Weights of a small transformer language model: width 160, no biases in attention or MLP.
Each number is 128 + 32 x the weight over its row's rms, rounded and kept within 0 to 255. Layers, rows and columns count from 0. Numbers have three digits each. The size before them is the row's rms in percent of the matrix's.

# down: layer 5 MLP down (transposed), 448x160, rms 0.568, rows 245-291, columns 80-119
# gate: layer 5 MLP gate, 448x160, rms 0.338, rows 246-292, columns 80-119
# up: layer 5 MLP up, 448x160, rms 0.334, rows 246-291, columns 80-119
down245 096:099165173138152129153123117127166112187131121133124094119163180093108052092012115169092106072112081080098132109137102109
gate246 103:147101132188132123145119154150160111126115135132176136070165111168106159123116063102116080093142088203083110131098121179
up246 109:172185139145119168109130099119116144119123107099185086124159054139163059096129104069121131110073204146168140176141144134
down246 107:156097136073117194070151166134149148118142159137052083124150109161118139116175179181129167128091126094149123143176104125
gate247 105:149137166089161074138121137179153146133167131071151133082141162192124178208155113106150144119119157091103070109153148084
up247 106:122102128099143121152123171151166172143115140156172143110122128130093161149167089079150155121126171091100116188140091155
down247 099:060162134088113116128183116102130133112139098133145111071105096123144133140130106169148094106105143110079147110157164119
gate248 103:130129020179119155116114137091158148117139104113101117150202130110112136164093177092161148095131135125117157151081144183
up248 114:133152111158147123165130168156108116127127160170132128126126108166120107175117138132187142091110109131134058136203087122
down248 102:143104170176139073112113144223166118114180155175109101177115136142120135128133109102161090170154085104072161134075068137
gate249 098:172127084128137149186079111127146166162151170172139167152117107167147109076148110126186166149163119142149101157099063204
up249 096:165145134119104125068147130163193144156119100111120130126125060164181123091152140156100114161102110164095122099136139093
down249 103:154127143112182138099080145110104079106152127119102143219103100144179105153118144116103095096157214115165161134086153128
gate250 093:096144080120108116150106137162150111102139156076067120071170099088118164140131174123079172155109104145158167175141121100
up250 092:131126133083084153098200167185140090096151158139129117144142103112109117131094156132081136135137115131088161111131176084
down250 096:102124146090139150077161155112123122162156168068196082101135119158121101122133223135122130079135149109087181151078152119
gate251 095:081084101158151154126093129127095131154140050170167137156125130033125106117100108124088148144167163063124159124130150149
up251 093:143121094159114178115117150180175092133129150109127142073132129135132112109118130124154127120153110134103145128183074114
down251 095:126112174176147199111158140128147150142178126151069122096077117118213162149182046115116120112110100119184106114157174154
gate252 106:100189125089158095126133121157130170162124132107060133142154079188098146111206149139139139108188156170095110101186170142
up252 099:109138187114141139104131133230129124192116094144116137137131145199134100132121140112116121132126145097155168159151092087
down252 106:120132117086076139145141147148074090095102118152136152125104128115154123155171116158149120154107139093104167104109105183
gate253 110:176195129163106141186158142143147122140106157121151131125108129088098130109117181111112077102091179144105073169136142113
up253 109:087100038123096133105169169127119137112142164084089123112150183124113129159147108087133200107103142168163137144082127109
down253 104:172105121108128083160086102110078098144130166133163076123103137174173125046128166137147094123142110162154102130088177101
gate254 095:138109184154104151086104084125135152145160153105093199122118116108135072107162110168036127167061092126153131079085184082
up254 089:137136146118109154118111164139088141145035116116162189104140146096173100215104151127116124111065087132122117196119107100
down254 097:084118122078091166133076148086133141082150037158143136089100140152140121124184140099098159138083097148177127170106132101
gate255 100:128131125124161118192132141102173092108183141128092109138122127123167158134122069128098126137122175144184087088145102119
up255 093:060097117089133093060092093151159153148126059151125132132114114150163123132172142163153159174133079153144134161109133104
down255 089:133092127100147114115134111160163172187139053130124123101143145119106136200113144166161145124146181141124095120174135140
gate256 088:192133086097138147064101149083076103187082154145089070144179174130131121155142098116106012132158139076072159089105146142
up256 095:120090146135124115076182121108135127162092132096101095078148068174177118084139131156130107212101143130094105113135107129
down256 085:118121088106182130111113129129077113152156210145138169111128123126123120083149070166115153111187111103135168097125123158
gate257 092:105059180126101154166126170094085094089117147191197089136147123163114089126104165097138127084122135129112118144107137092
up257 096:127140070121163092075130111126112065153155103104111217142125151136076137117115138114152100126085140168139137117123093066
down257 101:157127111195153095131158152106172093133179140103174137137205166127142120101108140143122112070129131074067133181144128080
gate258 121:094180100129082124130150205128119078116143185098143142116144135170115088185139158110223150079126088202163157137138114136
up258 103:135125095096153107061079143132083105207087151132099087192140127166098182119117093177139112144110111161185138114090148142
down258 104:127147146170050130085162181137173155133131125125164162114146092126102101146169133105166123135138123157150135174182145124
gate259 109:127129146102071118068138144098070172107049126087123118181181107112114114113105168080143096168150102177164176087116132090
up259 100:107151118153133121157130098122123114163154153133181175128165112067179116130106142187157140170072095105074111130097164126
down259 094:149118177096116122099172116088110178084183117122087140121123116140096118129113128159159102101153099124130153110142082117
gate260 097:033172063137133121126122103147074149125075145144103095152146177127124077104101122132073123135108148127033156172139095176
up260 089:176120163140097143134104164129121086152139147099146139149103140150086174137166108156113155116125108095192138103145098156
down260 096:112140161043100132132126083129112104176093154118084141110126138162123094153136158077104137106117093129088119126100098194
gate261 095:118139169104143155099089106101109140157124145136168133159150149127145093056094150093148092148069152118136170051124126068
up261 101:178133106192125164166162131081126140112110112141097134116122147154095125116123114105116144103120155160167185062197141085
down261 096:125167150159143157122142114133106151090133134133098133045159174191106123058127119147127197113126135053095151168103128194
gate262 092:103156104104177125101158129134131016063156098122088147029132153132125125169139091125154150108138143178166105021134135122
up262 096:108175103148142147173111163150125155125113144187051195083184108135136167050088161175139120092106136112180127124096111113
down262 095:108140169146137121176107062116186161146171123181140193184079121165100142125111093077105102153126144101157138091175090127
gate263 099:143125102118133076113120185143085151143143193059112129129126173157127155177146139062118135120158074106184118105170079194
up263 093:190134150174208122114134139105104093153167145127156131141042161157084090127109068087121154071078110113165149124108147153
down263 098:113116164091079063171139129132140148081104094102094136088125176183169119066134119161157198172130106157115128100137139131
gate264 100:200111132157105088108107108091160112178111108071152150150120156088170189137145073125081135110074097062119126137176157115
up264 100:108139142133141191137104110132130118153159137168100123158127135129083032145087108156083168030121109197144150145138133155
down264 101:064162123103071161153112177115194133110160116159148142179109065153138107099170136106107127076123171143142135172180080227
gate265 096:131113089152094140138158144165148127117148090182159131169127117113179182209090128146144198146147090125097093153172123170
up265 093:117059104157050189108009118138162099116138161156139125161150147136107111119146122164175121132196115086109076127138137082
down265 097:133115117101119177094122173132150166140110121119106097083081157144136159224099130105167109101117106085106138141120086118
gate266 099:193146071161172151149145088125055102095124148127085153122075111112120210125089105130121160085133105135138118131140125142
up266 096:158066127106118111129119066146171130125153179114100102156115168109164161077079132126093174119102089138118098119098106160
down266 096:118133174106115115139138192078142094073141177106117133109132122139184158127167130098150125101172144122117116197133081077
gate267 084:126137130072090089128162144170148146107121154176132152207167120126126102099103147117184137137105129161156218181096168090
up267 088:091106131124146078120110049073160076093151115171133089110098114106100152163185097102081122183105158142168139110117141139
down267 089:149109162084133149151133072140153153157190191119107139176140167072104124171073108169133163213133080135080119208139096120
gate268 104:142084103113150176115137142172158066095122100127107123107128106157203130181143122192159155150097153102134138107133113148
up268 101:126103091083118153077092125130148096108100099162177128128106167163130105162143080145112146126139140132079160093094109131
down268 097:114159109156196134135139094092180122089082113205088163121114139072114145103188056133103154172145144107155107109144146145
gate269 089:140118093119112153101154077105139082112057209121099159126148114136094155088134131143131110144072154169154144103137155100
up269 090:118165157145129116156139119101127161166143139160156146154136040127112127133108080170175124206086079126143135143151150163
down269 094:150145079082067146184145136116081066117103164128176147133118107155125119151042116154116136202132094076099063119105099167
gate270 097:157118162113109188112121130097086150139171119089111120111114125136101128055158061155108126107179056156192095136182113093
up270 098:100100145144109119127056111134135137163178152111125105106076153121182125169157099174210169107099147150115152183112145150
down270 099:149112142122143130096126089091109130214107108180195157140137130118117095180169144132172114153130074134115113154172111144
gate271 103:180116156103120107122086210133138087167116114169158118127095144119119090145123117155078159092141103180113114123116115130
up271 099:124060112127205132176169145145108129091098063076109067092090168149175115159162106108148168134106136156095135172124089093
down271 093:152139180143136121082152117095157130113100142151144113077154207165061105058126156118121121098167133194130154166124109110
gate272 101:119108081100096085111167089167158104107138118167116140118128134157129192114119162129136118190129153135104080056125092147
up272 096:043160098128134141102111087143018111115084145132167040160113133063084155160142164099123152105165103155126185175143156086
down272 098:152112150076092094171157125068175136085151105085179106140118176103117127116094121189169134100135096104165164147116099137
gate273 098:151101056120129131069131113127150106167121107089120098093110178077118113114142128140176119128110101143119168108106156131
up273 089:117131174144146120206148153129123182031126133140167147098113092171126171167160144088135123157153149162125088173091097130
down273 101:111136136114100138120147144127090166116100093199149161128149100167098109124111144074115085151108158184079148209112133114
gate274 100:137166090132100174092192150159095123132129125136092101118140160127162141107149102128082113107147145138136198126136129198
up274 112:114117088121113147148111111139121114089108094118152132129086133201078102124112144093100106149193154173126145165091099082
down274 100:127100089173105166089139176161174117154195122032075165137082149133109140145160127137050079115068135127093110142150090194
gate275 095:140119122150120148134114117126134150131056152159176129181063186126115156149114151120119104141127135096045153121092154068
up275 106:152171114119116071195135159121117103153140165113116135181095109107155125136083136169169131184036115121146142151142151134
down275 107:124167082136105106155143145179118118166067115093128158119163142156122107101115147119115152136118102130127101108126129149
gate276 112:102131131089125074057152145100126086175173106106123132108132170142122168139114095207093131120155129111106131067111087127
up276 110:119136094136145103185160149059151117110122159084120126087156164094139155110104115137115111194090111136091100185123145118
down276 107:175108150111070095123155091108109173123074119090121134095111119141146128094104166140123150158127091184148127148134138121
gate277 108:149133152153158143118127172162090141081100123162115137102113154094063102178131080096092174138085137134131132097059115124
up277 106:150108116123162106081145131131168110146106116123143079088136149150129191182172131101119101164172139167069124128168081104
down277 106:088120140140145241113143115148178126107100126128115144176139133177105133194112115102107117137092174136118158111116124122
gate278 086:067134139104112141116128120168124132103170089121151136188114162098080125122157151066073102113106129100146156161129109097
up278 090:136129139173104111145143093073146095112164115165158123150133096125142100163059149141128119145148138117095130073134136143
down278 094:162105130139145147120106123056122122150132134102145146154117196149122092188095112167099065136098156128126102122143132094
gate279 107:131108140111168169160077086125046159100154124092066117211134172143082074116107159014090083113131179127074109140087149127
up279 097:181112123054107128178093147091218133105105110179119159133133201128118126151115172128119117040134097116158150133128110104
down279 099:110068152105156119175131064123141155159132114161108136110103096151125182080126103130104081143093156135112128116074161101
gate280 094:161097107150076062090035092138148167140130183097110123127172132121115120125073092057134121113154093150140128120089108109
up280 107:167085152177166092101092134168084171110111128072166122130091149084140135133083038079122109144172108118108116183169149157
down280 098:093118156041098122117145178129043133100063092052076146150140115126078161130181152082188126099158161133138110140116059100
gate281 100:152117193123111128098093160134106148071113080109121159110145047080126155102142076096134122131172141147135149133116149099
up281 111:158147096144113127125136114158154140103097148078133154131141120207129101135134098179142153106135129156040153111095129094
down281 103:132172195094127214185170150157219154177113073146166121217094144091117163155109125084153173111124133147175140073116077119
gate282 090:069125106133118140166059114111145128149129071109081101110182153120147141152207144135176083167121185084113111100122123127
up282 098:122094128129173103130158148144080079153162114113102135158173165123105209131202074090119145133112134101152175161147098083
down282 090:113080137177121115088134149138059039142134131084100148141101163080168108156170149150132114172128131159107086128118149080
gate283 091:106143128102096105073131130105095116100150165164116170125115136160111138146094147124085088213110126104090132114111137168
up283 100:110156097187119109190124126171118117119104119110083137089107161121122082124185109127149030058119170175128088103108118096
down283 095:102165162183157133104109134158072154099123114135143140141132127097145135126119122145159127126201140162100098128160104135
gate284 095:133172142141102167124110109107139172125115120087125076130096128178128134135115110124101126100107141112089140138103094145
up284 094:150158127105093143127151151160091160120108099168100115155051146170048191148160150147114110114081112120110122149124117150
down284 094:093130121154121148098093203130133143138130174095141158096160132143096167115161178124167080156114101140199146126097074157
gate285 088:166160143115120116110091137146135107174082171129167145090112102135076128068151099209102129146064140124074198145136137100
up285 087:117094190130147118154103161139191156149121155139145102160188098183148195111138155134136144115146134106125128103160112133
down285 093:126101109108151129076114099159152085072077119108106074170098158134110127147058118113163158120128158077158116181107106085
gate286 065:134109116134131108137177116117095115115099122145136124095096116182176143112123108127167168102115132102136117081089107169
up286 068:158111102127114100130186147103085132152100154135065120099124087155135135126081120150141160090128132115128133096088145169
down286 076:208049104156117091152132125145116143123125078083076108137128082188178109150124092141138143138146156089127109068179120157
gate287 099:165114136209102115091103147186105170093147143182103126126145101103108121106151140078125133102101117142113166125174108118
up287 086:160145090062146142107127129112219100093124058130090128164139124138100127075111143065097104144161154103116067120134136119
down287 089:144183107108134166114163172106140108147148128148085118089130120130073143121125115068173129164143181122157086137093149142
gate288 102:074122152120102128127128165111102113194187140113125111124090142100115145141166141112131091115058088134116133130208152119
up288 103:110158174146183143077126130180118097107130094143166151120154080122130128167099123122154178147166176164134140109150142146
down288 110:129100107101160102099169158149140119171095149167114140111158104130168130155154074199095111154088123084149144140150127108
gate289 131:146100176157131132143130188145158090051103182100142134119109092171160106086114131108145141047171127102087111156130123111
up289 157:096163176069134128122098078143098184138123130152190144118132143095114165117192072135084120205093113175115182131076112163
down289 101:082088114086120164093109125180124144108108159131113139162123125142113130094138132080123114105164154149117136184148102079
gate290 116:178114126145090120111053175164147131125100105111151138118067134142122146117119108135155153148120130104168177101136117092
up290 118:090106143106117179109158127128106140127109125102130152110133144126178117138150207112105091068162105117112106151135145074
down290 122:110134118123131145127174120116109158068185122177118110168161102150167070183146043106096160102121097119112159117174143097
gate291 088:103099078151061094123128150083182117176138242111121128127177166151086090110095160099137088135168129114183111136157033113
up291 089:115077111139140082110125115087127076075152164110087092130147189184108145130156109129189107178144096089140120088148098100
down291 096:126135140110045111117132120076095182128152129106155129057150101138136185123132157137150133177154146162174118123177117096
gate292 093:161158124109064131038158129113136135140127113111115113092099112050154089135171086165088161134098088153136144159121170111